Each number is 200 + 20 x the weight over the matrix's rms, rounded and kept within 0 to 999. Layers, rows and columns count from 0.

# layer 6 MLP down (transposed), 512x256, rms 0.088, rows 391-427, columns 64-127
209,168,217,199,197,228,192,189,209,234,189,159,230,183,223,189,178,159,189,200,209,234,189,184,234,232,196,182,193,207,189,207,212,227,247,239,185,207,171,170,188,252,195,217,234,190,213,208,186,188,227,177,202,214,240,194,178,239,204,183,213,208,201,180
184,205,205,234,187,198,209,196,219,204,202,221,208,151,216,199,236,210,216,180,189,145,209,195,224,229,235,177,186,178,198,218,222,206,211,247,198,190,197,185,213,226,204,173,236,155,179,201,213,183,205,193,219,211,198,172,180,224,246,205,228,204,204,191
200,172,176,209,192,200,197,201,171,177,209,205,193,198,187,212,169,176,218,205,196,185,218,206,187,226,193,158,194,206,177,208,219,187,217,212,184,179,189,198,200,241,212,239,189,191,225,211,174,156,183,206,201,205,191,192,174,200,200,201,171,217,199,188
170,173,203,150,197,187,180,209,228,214,158,228,213,206,196,202,198,220,169,210,205,201,212,209,192,146,197,212,203,187,206,167,175,229,186,231,200,230,181,222,209,232,207,154,199,212,179,180,174,174,159,188,217,177,187,189,230,213,212,218,192,178,177,186
182,226,215,171,195,215,188,214,213,212,168,218,164,205,221,200,198,198,225,188,172,204,175,236,220,193,245,189,186,194,180,174,189,196,218,202,205,198,201,193,216,155,193,205,185,181,176,208,164,155,221,198,197,216,188,229,185,228,215,161,201,203,230,212
187,171,224,246,214,223,217,201,185,212,203,192,207,218,224,192,202,196,233,163,192,224,183,172,213,207,205,217,238,216,188,192,221,210,207,157,222,235,213,226,226,190,188,172,209,200,218,186,231,215,194,193,204,187,219,171,207,207,247,203,212,213,209,187
213,212,182,211,181,208,202,200,164,216,205,172,239,192,244,174,181,228,212,211,213,188,189,248,206,186,190,244,206,187,228,196,205,211,219,211,179,189,190,245,201,181,192,174,198,250,215,204,188,238,197,193,202,202,233,228,143,217,190,224,203,194,183,194
184,197,206,219,178,204,189,211,204,206,177,177,221,202,230,198,192,207,208,174,172,195,165,207,212,200,202,215,214,193,203,213,245,208,179,213,202,225,186,172,183,222,229,213,211,199,204,175,209,224,186,208,177,215,196,203,205,219,199,187,208,195,170,231
202,218,212,224,164,189,231,218,218,198,173,220,211,184,212,210,199,225,208,188,176,204,195,203,175,213,189,186,223,227,186,214,214,198,216,189,214,203,220,196,194,209,183,241,213,196,184,187,226,215,163,205,157,156,185,197,153,185,206,215,201,191,190,183
225,228,157,192,173,252,185,179,163,229,218,209,175,218,201,188,225,224,223,202,196,168,203,184,202,226,193,181,180,217,196,201,176,220,223,220,166,235,220,227,193,192,189,203,256,198,204,180,205,189,184,199,170,194,219,224,208,185,190,207,203,228,223,203
202,228,211,179,183,183,185,231,225,201,175,198,204,203,174,185,179,183,199,219,192,199,185,219,192,212,165,197,221,178,205,176,181,237,211,170,177,207,231,212,239,198,175,208,234,227,206,190,212,213,189,189,213,200,231,205,189,226,210,179,207,169,214,208
182,169,191,224,197,223,222,207,186,190,147,192,200,206,211,174,170,172,212,217,182,200,206,192,198,196,208,192,193,187,186,181,215,205,203,220,186,215,215,163,152,229,220,216,209,171,191,164,201,197,197,172,214,198,193,187,222,227,201,192,164,219,207,181
206,248,171,209,166,187,202,187,211,181,206,172,154,196,185,216,186,219,201,231,208,186,200,183,228,227,208,190,171,198,203,187,161,182,177,187,192,184,203,200,194,219,178,179,232,217,182,177,187,193,206,238,213,181,195,196,176,219,222,202,200,201,206,163
187,223,224,212,197,213,202,208,174,186,201,162,207,163,200,214,210,192,246,182,205,185,201,206,207,197,200,203,213,176,206,180,188,226,171,202,228,182,198,168,190,211,210,208,160,235,159,238,188,239,202,197,232,187,199,154,144,189,204,178,190,213,212,223
194,190,224,198,172,192,194,198,224,213,200,186,190,198,194,176,213,203,180,171,200,204,213,214,196,185,229,183,202,226,235,145,198,196,225,221,195,169,204,203,210,184,198,197,213,208,192,215,224,182,153,196,219,190,202,208,172,193,200,202,228,216,206,206
239,214,193,198,199,182,218,209,186,211,180,189,234,240,211,203,206,277,232,183,194,198,193,210,225,219,196,180,190,187,185,207,217,204,199,186,223,200,184,196,202,186,196,189,219,233,189,205,193,210,204,214,218,224,203,186,181,220,210,184,166,225,200,174
173,163,211,213,218,206,206,206,167,193,232,189,215,191,226,208,186,207,235,203,191,182,197,192,183,194,182,204,178,190,185,215,195,192,211,186,232,216,182,207,233,211,236,188,174,196,220,233,217,183,207,190,208,216,218,215,204,201,229,223,208,227,198,211
235,184,196,198,215,213,168,239,193,216,180,188,224,192,200,177,166,202,193,191,174,205,198,218,204,181,232,237,180,189,216,229,196,212,175,202,206,161,199,145,233,211,235,179,158,205,207,214,198,183,199,214,178,208,201,172,158,235,188,218,168,175,175,212
187,201,207,181,216,210,183,175,189,189,194,201,167,190,187,183,252,183,177,199,225,235,188,203,203,209,211,227,201,201,198,225,193,175,189,192,191,194,237,200,190,188,218,220,202,218,186,231,207,200,207,162,209,188,175,189,205,199,144,208,191,234,214,211
188,204,199,188,198,190,243,181,181,191,181,223,208,209,217,199,256,211,198,207,184,176,184,200,212,220,221,207,199,201,185,182,209,202,191,188,212,208,214,174,201,164,205,211,196,191,251,188,208,190,215,200,199,207,212,224,168,179,203,215,260,200,225,211
156,216,210,165,213,161,204,191,182,212,195,207,199,225,211,225,200,188,240,187,218,182,188,203,224,186,188,204,196,195,211,228,226,150,220,225,171,226,158,227,198,219,215,183,208,224,188,201,187,180,153,193,209,223,188,192,180,191,194,207,188,201,185,198
199,187,206,191,202,233,245,180,220,199,228,239,232,217,208,204,198,209,185,198,150,216,220,179,175,187,219,249,202,207,207,213,215,186,208,175,213,200,221,200,176,176,227,217,223,205,200,199,168,179,181,243,216,192,177,215,215,250,187,187,226,174,200,179
175,200,205,158,176,199,173,185,195,199,257,228,198,220,165,185,185,220,224,223,164,189,236,208,176,179,181,192,141,215,207,182,198,201,204,185,207,221,195,200,174,187,197,190,166,198,230,192,196,173,232,197,186,176,207,193,203,219,215,211,209,203,199,170
196,174,182,238,202,180,207,195,177,169,220,218,227,181,210,192,187,180,189,141,178,183,185,195,222,206,217,237,218,190,186,240,165,197,196,211,197,216,190,181,187,196,163,164,194,191,193,217,252,207,176,185,218,171,215,203,177,200,221,185,223,219,184,223
186,183,231,230,222,174,206,192,226,175,215,216,192,205,219,234,226,183,199,176,201,204,232,206,225,219,213,225,199,161,228,159,200,219,200,198,186,182,191,219,225,202,210,202,161,163,201,260,218,201,190,189,205,192,215,215,232,235,213,203,216,220,211,204
214,214,182,220,203,222,184,168,214,231,175,208,199,206,233,197,242,204,222,172,213,201,199,194,217,204,204,240,185,203,214,224,205,217,213,206,215,233,238,201,212,137,173,227,210,201,195,229,222,194,214,232,194,193,204,208,181,220,200,216,182,192,231,178
221,181,207,201,182,170,186,192,170,227,163,162,202,187,177,217,179,253,204,208,221,188,210,190,201,225,183,231,201,200,211,215,187,226,229,209,232,177,180,211,181,243,211,186,215,185,243,180,244,185,184,214,216,184,215,193,201,223,158,198,233,215,234,204
163,211,212,181,174,240,168,240,197,158,209,189,185,202,186,177,171,204,204,216,225,208,182,186,229,176,225,191,213,239,201,182,214,165,200,183,207,208,214,199,205,218,141,215,155,206,208,176,189,183,191,207,195,179,210,202,197,205,192,176,180,175,226,204
176,192,184,219,167,169,232,191,224,206,213,218,206,175,197,168,176,207,195,230,218,208,163,225,202,212,193,217,198,206,184,208,205,188,187,194,190,227,217,241,211,208,212,176,213,196,211,223,206,187,141,215,198,201,207,172,201,212,215,215,185,206,224,200
187,259,212,189,198,186,231,183,204,204,226,209,206,226,180,213,238,208,201,220,207,211,215,185,173,217,190,204,178,198,193,201,209,228,179,195,207,202,212,212,194,234,213,195,215,168,195,191,250,203,166,209,207,214,200,182,244,182,210,192,192,165,192,209
217,222,187,225,183,231,178,201,184,203,215,199,212,217,199,209,192,164,195,206,145,182,199,228,182,223,222,165,221,177,205,196,202,193,173,186,196,219,150,190,187,215,174,240,189,185,195,210,260,196,216,199,193,180,143,205,157,203,201,218,230,209,197,198
247,173,231,199,206,194,168,155,187,244,167,165,173,188,224,205,226,205,186,204,187,182,232,197,203,196,162,187,186,181,194,213,223,169,201,236,203,177,194,211,210,194,205,205,186,232,205,174,183,192,184,196,177,204,179,196,179,197,220,215,201,194,193,203
188,229,199,209,181,215,170,196,200,185,207,230,149,159,209,200,205,171,189,210,180,193,176,224,197,184,202,193,189,181,156,179,229,215,194,229,170,170,217,177,205,188,174,147,186,166,140,200,186,231,200,207,150,183,202,194,230,212,205,203,230,234,187,220
200,181,190,233,191,218,184,192,203,214,190,174,194,205,232,223,197,196,214,211,187,224,211,195,192,206,231,185,216,209,201,220,181,155,223,206,210,212,185,221,202,165,256,214,230,193,240,183,194,217,193,215,197,168,215,198,199,223,179,201,197,191,199,196
220,151,191,217,221,232,198,191,225,219,181,188,200,206,230,175,221,212,187,184,189,199,228,222,185,213,167,180,216,197,201,191,207,203,159,198,232,220,190,238,172,181,242,228,238,231,198,191,188,212,196,220,206,248,209,223,195,180,170,192,177,208,182,163
176,138,200,216,217,178,203,204,210,201,157,150,171,205,184,214,226,189,192,216,172,233,236,205,160,209,215,196,188,169,201,216,225,194,176,188,196,199,210,216,206,197,219,187,223,194,193,213,217,204,195,190,184,205,209,220,221,200,189,206,199,163,200,174
196,188,186,200,175,207,230,205,200,194,194,167,182,186,205,182,205,181,224,191,210,214,175,195,198,150,207,202,184,214,184,208,221,194,218,205,208,236,219,200,223,235,152,168,227,213,251,177,192,176,184,176,205,168,172,188,217,219,228,196,211,192,206,224
# layer 6 MLP gate, 512x256, rms 0.173, rows 392-427, columns 64-127
191,191,215,195,197,164,187,183,220,181,198,183,221,206,180,165,211,172,206,210,230,173,215,219,193,166,215,194,220,207,219,185,235,210,229,180,211,191,203,180,186,251,222,221,236,198,201,234,196,193,225,178,189,193,180,209,194,181,246,189,197,190,229,193
182,200,226,208,208,193,185,221,193,249,181,214,185,195,206,210,150,191,210,186,216,212,224,240,202,188,223,198,203,229,163,207,191,176,173,204,155,203,184,223,174,228,154,192,168,179,213,200,226,221,207,200,157,205,237,202,240,188,205,198,146,202,217,204
164,219,197,175,207,213,185,184,206,221,180,210,221,202,235,204,200,204,202,199,202,233,207,201,215,204,213,196,196,200,193,209,203,209,193,177,200,192,221,188,163,201,135,172,226,174,170,209,178,184,212,212,252,195,206,188,206,183,218,174,178,222,199,187
209,202,217,241,163,184,205,206,203,220,179,194,189,201,177,170,210,225,226,209,177,202,162,229,210,187,214,205,181,186,219,184,162,206,208,196,184,142,244,172,177,216,199,182,202,191,212,195,188,186,165,191,213,212,147,171,182,196,189,207,206,203,194,214
209,188,188,197,173,162,220,223,201,185,210,206,216,193,209,184,196,212,208,199,219,198,239,216,155,203,176,219,191,208,206,203,229,161,225,189,198,226,175,186,217,198,196,213,166,194,219,214,208,209,206,196,219,206,208,199,186,215,193,154,245,171,216,194
186,204,187,212,209,193,219,200,218,175,216,178,206,201,170,207,159,190,203,200,192,234,230,215,220,202,191,230,189,199,231,198,206,213,234,182,225,233,194,221,206,191,160,192,197,221,209,198,177,196,204,199,162,199,155,219,165,226,214,198,178,206,208,236
181,188,199,215,213,216,179,170,164,135,194,204,214,209,183,207,196,190,181,210,206,210,220,245,192,165,219,224,246,196,161,177,187,174,180,177,187,209,184,209,226,223,217,211,178,178,201,188,214,199,211,185,196,165,165,209,222,205,218,196,177,211,202,221
180,226,197,204,254,191,212,187,172,198,202,197,224,172,217,200,199,220,243,203,197,162,184,202,205,212,200,219,184,198,175,216,194,198,179,214,191,199,190,195,234,191,190,194,203,141,218,187,196,203,186,201,232,235,219,175,211,199,222,196,159,186,191,217
181,234,225,194,192,186,221,192,213,192,198,206,172,211,197,234,166,167,207,171,194,221,211,180,181,223,225,187,235,218,176,190,226,174,171,171,236,196,191,191,253,203,194,162,221,209,194,205,190,205,214,186,189,179,182,179,178,198,182,178,189,175,240,214
229,201,207,185,168,240,190,193,179,180,213,176,190,215,182,235,190,191,212,170,196,179,169,179,198,173,240,205,182,199,200,223,209,192,188,207,180,199,200,186,171,199,196,194,205,176,204,198,193,214,218,214,184,185,198,193,239,169,224,195,200,230,200,223
232,243,206,209,176,196,215,219,158,247,203,213,210,208,202,188,176,211,200,200,205,206,196,198,175,239,237,170,220,193,175,201,172,196,151,209,210,201,185,226,190,187,194,199,228,208,164,185,190,186,217,202,235,223,224,201,203,183,197,222,188,164,207,258
187,207,214,220,225,179,217,227,160,190,254,244,226,206,213,167,252,194,176,166,176,200,183,220,193,209,238,180,199,228,204,181,194,207,209,220,216,198,204,212,214,210,180,205,193,170,188,228,176,200,180,187,232,198,243,207,201,217,201,206,204,169,207,194
193,223,220,204,192,195,217,177,206,182,208,222,236,196,195,208,185,218,182,215,170,161,224,180,225,202,205,213,191,184,198,211,202,192,170,179,177,178,188,211,184,203,197,196,196,193,191,164,194,184,226,168,210,208,184,203,203,199,182,216,186,202,236,189
168,222,159,157,178,205,213,186,181,216,200,197,178,226,186,188,204,197,184,193,185,210,167,172,211,206,175,195,177,209,194,199,207,192,181,217,220,165,171,214,219,207,202,203,168,217,187,165,191,219,220,226,236,187,208,201,184,218,232,190,164,213,195,168
209,190,205,192,192,202,183,173,199,215,214,199,222,196,198,163,185,173,204,231,210,180,207,211,188,205,195,203,218,211,179,211,221,199,207,228,182,209,206,246,200,189,241,226,206,183,189,230,233,201,210,214,189,215,223,217,198,212,219,232,217,170,199,224
185,209,199,195,215,196,233,192,215,209,196,198,225,207,220,189,193,201,230,175,165,236,226,203,200,191,220,195,204,221,237,163,232,208,191,229,183,203,232,229,197,223,187,181,200,206,208,217,207,228,246,190,189,189,184,206,200,185,205,189,199,209,179,194
201,178,225,199,206,192,207,230,227,192,194,201,195,204,210,167,172,186,226,205,195,191,218,199,205,186,146,196,210,182,212,203,195,165,200,173,195,200,191,202,210,184,190,207,190,220,201,202,198,233,175,197,224,190,218,216,219,184,229,219,176,223,205,225
191,210,194,192,188,195,230,190,197,252,234,226,168,176,208,196,187,190,179,177,176,190,173,169,202,176,187,206,230,213,195,213,181,168,211,188,219,183,208,192,232,240,146,158,205,191,222,211,190,187,193,201,229,210,240,183,185,210,208,195,164,222,190,196
185,186,199,200,203,197,221,201,183,224,214,218,212,191,197,203,215,185,216,170,177,191,186,171,225,190,178,190,192,240,204,214,198,194,221,233,205,190,214,204,197,203,181,188,214,222,208,222,169,187,191,178,195,180,215,220,215,206,173,182,183,193,232,235
208,172,203,224,224,199,200,184,199,213,221,191,196,175,221,212,210,200,210,200,207,205,144,194,208,226,209,222,210,223,207,192,229,194,160,214,198,207,197,168,191,191,203,216,195,169,204,221,208,186,196,218,196,156,196,220,242,189,198,161,228,265,206,196
173,203,171,194,193,202,230,228,180,224,194,198,174,181,198,248,190,225,209,179,178,247,204,169,189,196,223,221,193,219,196,180,201,226,188,179,182,224,219,219,226,199,207,216,233,183,198,222,215,224,181,182,198,200,168,203,170,204,220,217,236,201,165,255
162,235,186,196,186,185,195,208,232,206,170,193,183,190,214,200,231,220,233,206,198,169,204,202,205,195,192,193,169,170,193,237,166,200,231,204,194,193,184,214,212,204,166,163,201,216,203,200,193,190,197,182,184,177,212,212,122,158,214,211,214,213,190,191
212,212,198,196,183,187,195,196,192,216,218,221,200,192,196,191,177,185,209,202,178,167,199,223,213,193,191,181,213,223,214,179,191,217,196,205,221,212,199,172,202,217,196,205,207,170,184,230,185,196,218,167,234,223,189,233,176,194,212,184,213,228,221,181
203,251,190,205,206,190,218,220,176,197,172,194,158,178,217,205,198,173,191,206,195,170,177,165,228,223,196,232,223,231,185,195,189,198,183,204,207,182,194,195,238,211,222,199,185,203,222,216,203,182,219,214,204,214,192,200,189,183,188,198,157,182,183,253
222,222,207,188,193,218,176,202,159,246,204,190,203,196,168,195,152,192,203,194,187,208,204,236,209,201,193,211,181,204,190,213,211,203,170,196,220,182,183,224,197,230,182,174,209,218,194,214,171,213,203,190,207,182,185,234,213,193,207,249,175,203,205,184
190,243,160,186,226,230,200,216,209,181,202,211,224,153,229,202,215,179,216,177,169,214,176,220,166,163,197,221,203,209,219,207,208,184,181,162,224,187,182,213,201,191,208,233,244,225,167,171,183,228,193,186,202,240,175,214,212,197,222,164,214,190,179,222
209,217,213,193,226,215,194,204,171,209,197,227,205,197,215,162,191,170,200,166,167,157,183,222,207,201,228,216,206,180,204,200,204,176,199,217,195,179,189,210,186,200,218,210,222,188,204,198,176,190,190,161,181,166,187,179,191,230,185,196,186,191,183,183
208,223,190,209,178,174,204,178,179,221,222,187,214,208,176,195,181,172,213,220,175,198,194,182,196,198,245,180,223,193,190,198,214,186,183,232,219,215,200,162,191,153,195,196,199,183,193,169,204,208,218,201,237,202,227,235,220,177,186,177,212,168,192,220
188,204,196,187,182,189,248,228,204,189,196,206,197,197,201,200,215,184,188,209,209,187,187,206,237,192,210,200,203,215,231,196,168,219,177,208,171,203,204,197,191,197,191,189,190,202,204,180,219,197,229,175,201,218,224,156,238,159,213,209,151,218,208,166
227,231,175,163,191,178,191,196,207,188,219,187,188,217,238,204,241,183,199,204,227,218,174,199,213,184,215,200,217,252,187,228,200,181,155,173,187,235,182,199,170,207,189,207,202,227,190,212,198,203,201,188,194,228,188,199,207,183,197,175,202,169,192,191
205,206,241,227,223,181,173,203,177,223,225,170,199,175,196,238,199,171,206,209,205,196,229,194,240,172,221,154,191,180,202,213,188,185,187,183,194,217,184,169,202,237,196,219,188,169,203,178,230,250,198,223,176,205,213,182,183,192,211,208,210,213,198,209
178,197,174,189,192,220,195,206,188,230,219,210,187,199,211,205,187,158,228,199,191,212,173,222,219,204,236,197,217,203,185,180,236,204,224,163,198,201,189,225,206,193,198,211,199,190,170,193,186,202,213,206,209,187,169,199,219,206,226,131,206,203,164,223
202,151,222,224,186,193,215,172,203,193,182,187,184,185,225,200,193,199,227,206,193,208,232,200,217,197,227,202,211,238,197,199,212,222,220,192,209,200,193,223,185,230,208,208,180,189,204,211,186,188,237,235,218,183,214,214,226,197,203,206,196,176,226,220
205,197,169,201,195,190,187,190,206,208,219,178,175,226,174,197,168,218,160,215,170,202,202,208,225,230,213,200,239,185,198,230,184,215,174,213,202,189,172,159,200,193,177,184,221,181,186,185,207,216,195,169,225,210,177,199,217,175,176,210,259,218,224,217
196,207,224,193,204,188,238,174,196,179,174,164,197,177,181,205,171,184,195,189,159,218,199,196,165,227,203,181,181,160,238,189,159,200,216,198,200,174,208,242,178,227,181,183,198,173,198,229,178,212,197,166,225,201,177,207,200,222,208,172,178,212,238,222
188,182,179,238,192,164,216,184,158,219,187,218,210,212,178,219,161,197,173,203,206,203,185,176,193,237,235,236,212,192,221,172,223,192,210,198,223,156,206,202,199,196,214,218,211,191,209,169,191,220,198,234,187,211,231,191,194,217,209,200,191,210,175,221
# layer 6 MLP up, 512x256, rms 0.187, rows 392-427, columns 64-127
164,188,230,189,201,185,153,198,157,199,189,195,213,175,196,213,188,220,189,229,178,250,207,223,210,222,150,199,225,219,169,174,161,156,192,193,195,167,174,243,165,242,226,175,230,182,191,217,192,207,199,180,179,213,202,190,195,153,159,222,196,223,192,208
195,188,231,172,186,199,225,215,171,191,189,199,220,183,180,165,206,224,208,136,196,203,190,182,204,213,186,177,217,198,217,200,190,207,207,184,168,192,204,193,178,216,187,192,218,220,188,155,215,183,209,224,196,167,197,200,196,198,178,184,231,208,213,181
197,194,186,180,207,260,220,193,212,223,240,203,211,209,202,176,176,214,203,193,216,160,174,244,215,222,190,200,215,207,201,221,193,195,225,193,211,212,163,214,171,182,218,227,164,205,209,175,195,178,235,216,225,195,188,181,221,211,213,225,219,197,205,177
200,224,236,219,212,233,189,170,177,208,172,209,228,184,187,213,212,191,199,174,203,188,195,200,240,209,192,217,190,200,235,275,207,185,191,174,180,219,235,222,162,215,186,167,183,200,192,222,176,194,211,208,172,195,179,228,239,234,187,220,223,228,214,208
171,197,180,202,159,177,189,205,212,213,207,223,201,209,226,166,185,186,206,184,228,184,191,193,182,190,190,228,199,247,221,155,207,192,203,183,168,203,206,204,198,177,205,180,159,209,223,204,187,136,201,210,187,217,190,170,191,187,193,230,180,210,203,174
172,181,218,183,198,228,202,197,226,200,166,215,200,218,208,204,205,168,226,202,189,212,195,188,173,204,189,203,208,233,224,172,216,164,216,209,179,189,184,229,237,171,201,221,247,171,176,201,175,204,219,196,187,191,181,220,187,169,232,197,191,237,186,241
220,184,221,209,196,204,178,202,198,171,213,233,231,179,226,208,168,202,210,208,227,151,204,198,181,193,201,223,214,198,175,201,186,185,193,167,177,245,160,211,234,189,225,158,229,227,179,187,201,200,220,174,196,188,201,202,209,208,200,205,180,202,210,205
231,227,185,196,188,231,206,172,188,208,232,197,163,212,192,229,209,246,183,169,224,196,197,211,159,158,225,210,204,176,206,193,183,200,188,235,241,212,203,253,206,176,211,188,195,207,170,174,232,197,204,168,184,191,215,188,236,251,220,228,187,225,219,153
218,167,203,182,194,206,182,197,173,220,200,198,208,166,158,198,214,220,183,169,182,177,188,147,178,227,205,206,203,196,202,223,189,200,199,235,197,192,201,207,183,186,189,181,182,196,189,197,187,231,170,180,157,186,192,191,232,216,202,203,221,214,173,234
192,213,177,221,217,204,168,182,220,185,210,205,212,202,202,212,198,203,221,224,155,208,194,215,211,206,191,206,218,218,195,228,193,180,201,196,201,227,235,197,191,197,200,214,211,188,195,221,228,199,206,187,210,193,235,174,177,215,204,187,219,172,201,195
236,195,209,228,174,234,205,212,215,179,224,213,168,179,200,219,218,179,228,197,220,204,143,195,218,225,198,239,207,201,196,163,191,186,208,216,209,200,187,187,189,195,252,198,229,217,221,181,153,212,215,256,183,190,175,198,224,179,232,204,226,220,199,208
237,195,204,214,177,192,190,206,203,198,198,228,179,178,224,209,206,177,211,189,201,201,187,185,180,214,186,199,208,173,241,208,186,232,184,184,197,213,205,205,234,223,213,197,176,215,182,217,189,203,192,227,170,204,208,183,181,209,217,199,214,188,206,205
174,213,177,189,213,172,207,197,215,185,204,234,177,192,211,196,213,220,218,174,160,231,177,192,210,178,212,172,202,209,193,204,192,219,205,192,152,209,168,216,168,205,223,166,166,176,190,228,213,229,211,203,191,179,194,172,159,179,148,191,177,222,189,188
200,194,194,186,203,216,178,233,191,221,204,223,217,201,225,202,220,167,147,223,199,211,200,198,223,194,194,191,181,191,215,204,205,188,208,179,210,225,224,210,176,194,202,172,194,190,204,196,199,191,187,237,205,179,236,199,201,225,199,197,211,207,218,239
211,178,178,181,205,227,179,208,199,219,198,189,186,213,173,214,219,202,202,240,194,201,204,192,242,181,173,191,213,217,179,222,208,199,190,223,198,165,180,169,223,214,220,204,225,208,221,208,200,246,231,204,167,224,186,167,202,207,209,196,206,194,210,165
228,186,204,251,188,213,191,191,190,180,217,170,197,187,203,187,193,183,203,218,214,220,196,212,218,224,182,197,218,178,206,203,162,192,198,186,231,185,207,209,210,193,212,217,214,199,226,198,175,216,174,189,196,168,220,191,207,199,205,215,208,189,209,221
177,192,186,204,197,219,193,215,178,190,161,204,209,194,207,214,180,213,185,194,203,214,199,181,207,185,190,170,191,168,195,228,244,207,206,223,204,226,186,163,191,213,196,213,190,164,161,210,215,144,207,207,172,169,189,220,191,206,204,181,208,173,182,202
165,173,220,207,231,193,199,191,180,194,213,216,193,166,215,166,229,190,149,209,185,211,177,197,182,238,234,208,193,217,165,180,182,164,213,209,199,204,235,208,204,190,237,256,191,200,194,188,185,214,196,167,193,202,214,213,204,165,166,215,201,195,209,223
192,218,182,239,196,189,190,170,211,219,210,236,202,222,195,207,177,160,205,229,236,211,172,206,163,166,189,216,186,179,208,191,202,212,227,181,224,205,204,162,206,191,197,185,241,223,205,189,199,234,192,197,182,178,222,167,191,201,204,160,216,139,207,202
198,249,235,217,207,209,197,204,221,223,222,202,211,229,220,206,211,189,196,196,216,168,184,217,225,216,175,201,237,175,205,227,204,211,200,179,215,192,187,198,201,211,191,196,146,203,187,213,202,198,201,194,208,207,239,178,208,190,210,180,231,204,171,210
204,211,217,189,209,237,175,211,245,173,196,228,211,189,224,201,218,200,230,231,184,207,165,202,216,218,217,206,175,218,178,200,196,221,211,205,190,173,153,167,164,190,202,171,230,184,211,167,194,241,230,183,170,184,218,210,209,193,207,207,209,179,162,188
177,240,212,241,157,187,217,194,179,189,262,217,197,200,215,207,191,175,188,196,188,227,226,205,189,217,207,184,227,185,231,207,215,186,186,186,187,196,182,216,157,180,207,181,179,175,193,189,214,192,190,214,222,207,214,213,152,202,203,198,180,181,193,238
179,186,168,175,220,211,166,191,188,201,215,196,245,217,184,220,154,216,178,179,184,179,174,206,189,209,207,199,235,181,200,224,184,186,182,165,206,194,195,163,168,198,211,189,198,184,217,219,183,208,188,199,214,229,195,195,181,218,188,197,206,163,157,217
188,200,197,190,217,187,222,176,201,189,203,186,175,194,194,199,208,192,202,203,219,187,195,161,168,212,189,225,182,166,200,199,239,201,170,209,225,190,167,203,224,211,206,175,200,182,207,237,233,240,178,234,205,176,201,187,190,213,181,182,210,176,205,189
210,200,202,222,173,225,180,159,206,202,213,198,173,162,244,191,195,244,205,198,212,200,232,193,258,189,211,230,186,179,233,218,176,194,200,176,201,178,189,193,186,183,182,200,184,171,203,196,187,179,205,199,226,191,193,169,223,193,216,172,149,165,214,187
233,133,228,199,192,170,207,176,171,209,225,153,216,202,204,193,199,213,220,166,194,230,250,224,231,241,196,228,181,199,217,210,217,195,242,228,190,210,220,206,150,218,177,181,199,170,237,247,202,188,202,203,208,181,203,183,205,208,146,198,189,221,211,193
184,207,236,193,196,221,223,222,173,164,186,202,204,181,224,236,176,216,206,173,219,175,216,187,214,174,210,195,190,251,208,220,206,239,211,175,221,192,174,173,197,199,206,192,180,213,212,197,200,182,223,221,207,207,224,210,203,179,218,201,200,224,187,163
211,211,210,183,166,169,247,218,197,196,254,184,168,192,175,232,205,213,188,170,180,216,198,220,199,173,193,185,209,211,226,211,207,217,215,181,203,199,201,198,186,197,218,153,194,206,174,187,206,203,197,208,201,216,186,227,189,184,189,188,187,184,196,181
226,231,224,218,197,217,225,171,200,218,250,245,188,156,214,201,237,183,195,173,193,213,204,156,208,218,204,203,159,178,202,204,179,184,228,203,170,165,179,234,236,186,200,182,177,181,166,190,216,203,170,187,199,213,186,226,189,189,216,188,213,237,202,215
220,213,157,197,214,225,191,174,179,231,221,222,209,202,195,183,208,214,205,192,203,238,194,250,200,201,185,191,213,195,182,202,206,192,205,201,203,213,204,180,172,207,191,213,152,218,169,201,225,199,190,198,204,208,196,197,167,211,217,204,218,216,186,216
196,186,218,169,176,210,191,218,178,192,202,184,171,207,237,218,177,175,221,204,197,192,203,198,229,224,210,177,162,191,181,195,199,233,212,170,215,194,178,196,197,213,223,220,213,234,191,185,171,176,209,181,207,183,208,195,173,206,197,199,196,194,179,222
178,187,167,191,169,199,159,188,210,187,219,176,177,210,194,195,195,179,187,218,200,198,252,210,198,178,228,213,175,185,241,181,215,223,210,225,167,200,217,197,176,184,257,178,204,192,204,235,185,209,200,198,207,170,189,197,167,183,208,200,204,181,206,208
203,201,214,224,234,187,171,191,167,161,205,205,208,215,217,195,219,203,193,187,227,225,208,215,188,218,203,227,213,261,209,204,197,219,177,204,212,195,193,216,241,174,248,189,220,197,228,226,191,188,197,220,228,179,198,217,212,199,218,189,192,175,223,220
192,202,192,210,190,211,205,191,217,168,211,207,170,202,227,168,154,211,144,201,187,221,204,201,184,191,207,193,222,210,206,206,182,210,182,223,185,185,202,196,195,224,168,197,225,205,180,191,196,205,218,205,228,216,186,183,208,246,175,247,194,186,224,225
187,212,178,205,217,170,198,215,182,192,209,169,200,200,212,231,199,202,214,181,186,182,180,174,225,181,168,188,190,222,207,210,188,193,215,237,208,184,218,217,179,210,182,216,199,214,212,148,226,212,211,189,193,180,187,227,192,207,204,234,218,167,210,187
190,175,206,202,220,185,188,215,229,192,233,221,229,205,204,233,202,212,186,212,170,180,234,221,139,193,148,174,173,209,196,234,201,221,205,194,158,225,179,236,201,214,226,168,169,187,177,208,252,207,199,211,201,230,141,202,244,187,192,190,197,199,194,191